From a checkpoint of a small transformer trained on Wikipedia: 7798 steps.
Each number is 128 + 32 x the weight over its row's rms, rounded and kept within 0 to 255. Layers, rows and columns count from 0. Numbers have three digits each. The size before them is the row's rms in percent of the matrix's.

# layer 10 MLP down (transposed), 448x128, rms 0.118, rows 243-276, columns 0-63
096:186141097105086145176184085116092117124118098117155116102100089159080132119172104128108126080151168091087129144137147099125136165061091136135178115104099117089148146102148057153126102116149113
096:108179094103089135114136189118162156148102154125127120072134050133113143110127135139255160134159151173082082149116150127144177026125121137142169158179099088146141157097116130150153121126202149
091:089127131137146132033157139147116113187123124156151103096146163194115158156139149114001155182136154099138103041113170167117177118131134166135152147122109090112168103152156108112163144167138132
096:159131171207089173143211111134086143159058153142135139105159105178103174129116166154119134116050144112123116092111121135113117157094164077074169083081109153096051115095117162166166095106144153
073:089139095142158073143151118115147102103127100121174160159095137101152116078110169098180125086100133130159066175095162165139179133104113118088109113111149079136084105131106202114093122153119143
103:080139081091117138158160124161124086095123132135152140101121097164107110131128108119180158143076082158189075172145151123127138120120102127203197160087114092090098154116077125111100080121103122
093:138091125159130175128136176118132109140132126122127108134125126120152098159129116152000176133156079096132127140151128140115127172114140127125110131124077133119122125165144161094097122142153124
075:124148061106171091089122131149133092100126194150152086133123102146131143137140152103117123139135095128111138149105089103164187135133159104135117084090083226119195120127079111140079143132167126
084:092153120126145119163096121118068124152077100157102087133109109135136140123123136147255122113083156098128152106119108113119143155131158073087101105182156173125166119124114089112148069116122132
102:126060104130164100115124106149102100102121123099127141022180134163161129155103172127076132136129146138203123162131189162140141154127102213158138133104088174126101158159139118080130182142052133
073:078091114126119128117124133121139165100110138148122106123115119152117138092085119131046117167141077116128205145098133128161152184179117111107162094160128205099202149164078132197071146128204135
105:142148078058165140127062100102117068155136151094170160141122126115147139176162085127175199144152116194171119143084160138115159191126125109154104121106104184122187159113079147145158120126105147
090:116171148153136115155108114095146136128150141122146137096159116151151147084115145123255130131144136143115164205100157089163090152182135130128137129114160177133126108129125152127166141169111126
111:176085114112117156144130087165161148121110142180132190117152188196106080094155138201111087133075145089164102128142138095141150188097098105110104180123119141175107120140099114163105147155166181
096:088135086157094117144157131118107151154117115120144154169092154072143160098154079154255137114140199147145093145132136085122119082124121101116150117136120089105108167123139145125147117118103182
121:165086116131099098083107150124166152088161140116150140144145101151128102120134131100117150128134159085186126173096119130136046136137159114170040100086139140165135140130127125131116172165123089
103:119140152126145144082092097108134116164166090144159109132076123024146136157121137098153195153135114149123097079090133113051109167165144121134137106080198110087144107128083124075131116107086145
077:122145083133106144157076132108121180164117116119138181141119125122139124142140100133101136099112129150125144159162161152066077167140131185143156107106138146128077152138189079094130122084071119
098:073184093110148081104142109143166154122123107147117130142103136135141118083173114100064143140117152151073118142136139133050127113081124072180161129103112124120196133101080212154172075097069142
090:136121120117125128116094122052105132116129159091104146119156108199204149144212135158195168111128140123054166122163142177133115090190189135127121150179060145117114114077123179122157110132141126
090:189135133109165151088124107121156206116119149093078136165134139131116149117062139163046115095088145145061109155122106084127133120161142144156169103095129090136158171140189182098147125149130098
103:196056116161122138088087145081102087123097169209140141091099158194125128125130116137141130114158067146114075134128142165091107161095116187100126104113097115139128083128160137135176102136139090
111:106124112089124108174146125177129175069093113117149152112118109106144148100092143111073098099156124126187176121124131189134096134140165145161173158137088105067157196184159084141170175118131106
091:156103074115083078114145105103138116142120186110125114080090171142130099102128159140221130127107110108166131180177177123094118103144109151115095142168139116158103079109154109112132082135179114
106:165135128155159150203126084131175109133091163138121123112153185097187150137074188098046144092129186099137125157131148167154150100144140147096143138131083163179119107137056123105144069149177099
125:166218128122093094061166131141082180196116114159189076156085121206143028134107090142133088112079141110169165149153184084110160109123114194157142128126133140108112116130141127113121136115131140
077:135120130131169132130119093169158092100077113120138145091137091177092121141117129141251137141085119154143131180103108206116180133122183092153162108137155161154092136119099160158142180139108077
104:113118083199114144124143157081137188187127135101144132089050072104147088142134150102181123138134044145096112111138098137093142125141127178143098143167147146082089158117098132159117112145109184
102:078166151124161144093141079169149142118118100173089167152094142065135080119116121128124112127122110147143122178119138116166159143117180100140081156122185102105146148090128151181134131149091073
109:200120085099070110146197121078083194132135141143098119135170140108128159147106149136133154073094152124131118109121115136147087069121124152082105086091047099147165171139164107159111170148136068
109:108112045143109135154126124166093149126133072143171143168112118160131201108145157123094171117103157078109100098149117157132132130112100129155137104158092151125157118099196188158147128098141109
104:129123078111112112159095080118109144132124121130168121136156077114207142123148129118255137140162075125163137109163130115102142125070159087156064110127113103141160129075104117163167117129143167
089:119108171065116100101081086086151127166154126122105135124104145177127126156119171202000076103126104133109059142101126104118091159171149104114156049106129120173082115152155130079090085123116150
112:170148076134096147084124136127039182123154120078165180102054140149135087133066114147134145143127097097109155118110124159155155094127161191120122103125182119107099136092116143151176129097123128
# layer 10 MLP gate, 448x128, rms 0.13, rows 244-276, columns 0-63
095:136116090199088152183165165148132138174093085140115129127094129161128114100113166133122121089147118086110172163135138195057142105130122118151072160111114191139110126119084127136094146111074074
109:096169126159110146127153158158087098156080192188135077096131124211125113127107123151109118101097115086133123130148139136095143158130096133137115149061061125146131127187123138132080120110118115
099:104122134153160162160146176127135131140082104194155092068148143144127161083121220143153128060120114091145147100145146046102174147143086077119091120094148119090116115112062168149142128160115074
075:103144158070094082121089172184159104145111150106128082098150195119155116128116114151114140129165136131114139106112131154125107169136071153066162106164114139117161137124174133070130139113152162
104:140179185131096158139139212123081125100134140126139100103068132123151119172075077135161194086066064100165122121106135149108161118144104133194100126106126148143129119104195169144107153068122125
114:154141102142101099141126171129169157148131150179116145105123139159132118148073141090116170116096099072088127113172164155092218159123114122135039189125109186161155088144090159152106111115139115
080:099176088106153165098084145139071046118175099125122117150116078106160094151142120105143136171105111144097082094086167124190174157136167108147123110081154224130172097118150109145138146135170162
085:166134141177114106158160158144170085135093146171136143111128094186172101127086158079142145130110087068121143120171153140120155175156107109127111094101104176155126159159084150119079108141158111
104:116154118164178099115145167113165173116120198153127118182059093119045144118130100135169104090133134098121129175103127108139183073166080087123104113112133142210114093056139086178155079116094127
077:164144128119156083125099097127106144073141116103147138141127188120168120128136082148110140158083139119033103075162168140151165127107159114164154113134114171161133120152169076163103124164122092
100:092141107124133116103113097101146088171142091145098096141112093128169092118129074113154186160149138122121125131144163121076151118119123048098118139182107160208114101166102151086142107131097143
098:101173071122065113120201139135144122116127097190111103156142139171166164141167077100104139145137162091040140154161139139183161147094111085177118148108060084100131121107182169191151137135145135
104:111091120096126094118113115065181144114118168121138116172121139118144085116127137107148197158112141152140040165183156144148097135101053110139154109129063185073136072204123174124109061132155134
103:131115155179121119146136145105133104174079121203069122121102097135124074165070133143144152143107090062192137091151153103133158170121087099108078198156058166129146131138161198132125070151127129
112:095120084098138167092124086112127144130153087132091143214051136163199092099110103138158081123132148112148141119149179136101114125116131131093103103139118139130107107125153181124091104136136124
101:152163132124137131187144153039144114140148119110140103115156111184165064146138177107174100156134115116171109163146172192121122142130105127131112141086115122161140131098113114146098053148105144
083:132090141169117140135123151121127107150159134137119145171107118088178035124162179165131170097140122096146125088113129093148152079156110106171124116117113170118139116167130148117120112082210133
091:107135124170134129150077119127097094138037067153133094152163081126172075176125126132170162171124099159095128093138099121150156157086102115138111101134152097127127098075169170157089129104112166
093:102114119163142122082156194067115149133083179121193130133155147110113151155143152061141113116123120113167040076128144133140138094161144141133122116056131194168087077087146118147084093111142126
094:184174143094160080137056127093160197129128149144089141107134123109098135174098161095193098177174059109152109129104132136104139167163084130102093092026141145151125122158146118156150120092049118
106:118171182102161149123157139098095135123105143133163156118171189135166080131111193075158132137183090086141086096124167089062119145116153118104134069088119113113114134179153171132082117119072181
113:101122130140138097141086143119119144156142124108110132134123054116080062127153180135172095160163171095154071157115158125074078138177100116140051155110083132117099124131120171090125118131092149
083:096162044118109117106082124105178110153124198121097137159138187113168084142128103146163144090161102095076105103124202203132138136118164125129129107146174102147100138058096128162132136120156111
118:151106159114112111108078160093097176167159149155113122196074120155090085126115115061129078095114169097124114197164111123057147113109108135146112142062110050185087100110143095166150113091164145
125:143159114146062149118119125099116171195079171128124174198090157176125107110148162101153170103099113126112144110141164151119150067090085076148074103107100132151087162060149169115124084078097148
081:106120114096139130187106109149116174124108147152147073102105122167133098107100149133141111127113120118180144158160088216151220104112157090148087142120149147148075100128105106194131124169146097
102:152123088157161055097093127056146147152112118134178145133105136200078134108081141106127074102117096093144120122129176163083168156155074137120148156132087105134084098055161132189093086132160158
102:179067168140163091178132087130121144153100163145081148155106086107142169087119098073140167113117155105170174167107115146109138122193134159117077136111126137154044157122101112072151114108066190
103:106158080125133089117124121114068095119131218149085175131067141122096167164121147123159137138140158089111105163112142179109110082157136126138154182105092096143111133081179143117150163093130154
110:131123139138060107145138121108097190144143103151135131132102132156135082105128135133138175150102107109178163143101172112113112095092125132153094149144066074162070123055124141149174094164112157
099:051131158107125135151137135121102136234088130189191101133165121128120100095119111067152128085167071121105149145170166161132119130075043122132109132123096184166109156129161163129127108139078133
090:077146168118135173151130129138098065097169160184186035111081132166103134180132125173141194158143094080116121149151138099097186084091076167096097207139121143122168122113128121128109128118093106
115:158106098124141066119107113039136145110119141112184093163089086134102119153144153156171195149143104141144117158146176127071127165105086125135118134152154117122061139074111186097043119121093141
# layer 10 MLP up, 448x128, rms 0.135, rows 244-276, columns 0-63
098:129139136132146120117116178138135131141111123112216176157116155151094125147125200090142115124064090134132141142160151113126119150163142105109075128093107110181097108117149159094078106134095155
092:114167121126154111133184121127124181061192110105146105118146112111118085089078052127103174143135127139091101164181093082076111114199156160141135154117105147165094124134131125124143106145077152
097:075126134052168113141198107134124159125130152094132100137096191130108141069086084142159055094127160143069134126176158134147079172074166122109084158133100153152138097139151124158117127161105129
078:171133184153125126167123094108090155063141145143080132157104109096071092118086073193125124163120134104139133135129177110089165151147117110171157156077121132103152126124087079146127130098149091
106:114108083087125066153143122122079142088108129211133109184141163115105145112180142096138139190193150107119086117206189151147144108132101117081104123125097111129092102051107109130114108147085118
113:140178130172141105155099110145146186145165151110060092083155118170092141127125148122079090125093131104196112126124179169155080181108103133186146165158192129089173108152076166130164123095151120
077:092150138089143140097145125130099148104097167081178071106131119154154166188136080110172085131086093186074184078098123079147144150112121104133143080083165115043137103170122140123119103211133070
083:114218102135111074114124115084163167112139143105120117129135127098125122153108074090151138157108108116114071147096152140130142184068092070157083097141117081081116083113128122148172111124109123
102:182091145128207133098089148098118150109131146172140119114111109155072120166125151174146070102174104094117171074116083060112148111183090099144156136160123169172145077123146136122126171130126092
083:200136116134126144104218112134120176122103151073142177165099123150132163174154126121132148100126144139168099100121142187146164138071136121150138146123123096177057129119174128066189117122109115
107:129188116139141114157156135085116118037151148101118124141078142100158084052136091169146142115148132165047111120191099094101093109048143184148106132136114144136175086100145120106111169158099127
088:084098097164163074112084106111217069154128107118202162109091118128071155112137116165108118184095204098164112072132139135160086143058168145115164090121069092076124153138139118132148110178095138
108:119131110115126153167076144122156155124113118154160158103125119082099068130105101099110124107118114170149085118091099183158148143102146137110129125154167069182145180038190146131142088155149137
104:096112099148133097111155178093104142152112126101119175140163163175141143134163092159129117084068152142164088111082137133154119115082133085102167133100120107144113114117121149102124150182099137
118:128126113144099125112136068140169087120136131153103104097149133172188137141116192183155088110106117120118161131198117123117157094059106151133159129130093137104136142255105100100101104127155109
102:113171089106141086190198036123111171152113116136132131115129153119079148067139106183135099137135092111093137159065113145164179149125113085116121194172147020077141130103139114178157113095108136
075:127107125198086159134081109173091122126058112101142108103142145152206153215156158132158123091131183157116136090121119092095092122087162169144129153118099205103158110188108188161133126075146164
086:139148103075139134088102126119162137135187179125121187111089113133116178114126112131139120138053107087123061185137120122127126127115137081078149120121036104135140115057029146144156137184177145
082:079122147140136121095125084077158118168104140090167104081118091160168122150152177065092156165216141094085124097064137082104096127191140140107160185141134146159140110057130127155102147147114139
093:093138060092134138122086086087134201141123124143155120099110104115153134037160140100122121113180155163171149098131196136155083112106145123133138097108154093222135157109108166106160093149126102
104:156125158107132049129153096113142126177174081127115110123127093174212146112136110159135175108096151131149126129135124154103132173071150153126133120157111130141135204084224112173101110113139101
111:156123151152155090115155201136123110082146154097136147151085089106083083167128108127150092129088177092141048131124143084106106149144148222109137100106102185141093087119152153129123162184139101
083:137120142108092053132171135144141163150098116143190073146086134148149145053074158172138115149061102130124124125161210081105139121094094123154072211112118167115128130095129134193093092199101122
110:127069153087077148127036134132129132162118131128093154144148171158140148117147092090106149120151136041097078114125115101107143156105158144101127151122115083150132133117207154176191143136129120
138:142181072087118137120094153134133148153159173108111128129147138094144187109089119138135115168165146141116115142108180126081101116155081113063188180171115138125092098118114138100162131104110124
065:137124132156055088152109126078167169123091088040150140181098155089123114156148148149164113136143146173101050140171122096084094123175089113116125123073115118130094123120155172130132134097107166
105:111165077092163112163187126133075155161148128112087141139083165105212148124099089136143107180127156188097097068133134123118155136118109178104139091079156142121115202133101182111110134157145076
102:092102130133091142126167180113149098099165116160128120143149125187166130140125184167134073148092130127148146105178121118109108163168145083066129111117131155099127128096170129145086096157165116
113:127190096171166157082098101088113168208085101087141082086157164147109145162142184077135144087119104173100148113090119113179114138157182086155108121141117066190186167115132092161106162173120145
103:134105127130173156119173101124111108172184094082128152089175157163145124094132083169134092086072143080183117093145094026185170140162162119140112156099106181159099147128117178051105097129089101
111:180141146130178089154082144127142162088147070131098089076133072147159093167125169146155157135141114171123076185100142100115142112149153141171098135149123052105139073139085111048078119108155151
085:118093128137180144169123155092133111187133121109118089144136196093164104099094132133111106093114130092163141117105090116134094100150132146175089133194169062070136130189148142132112149064113066
108:148087174162092093196120133189120087118152087151038142145074148096136067149159108148138117151126195122140147122118115161180137134109105153137177125132107114151100149047182052131116088103117104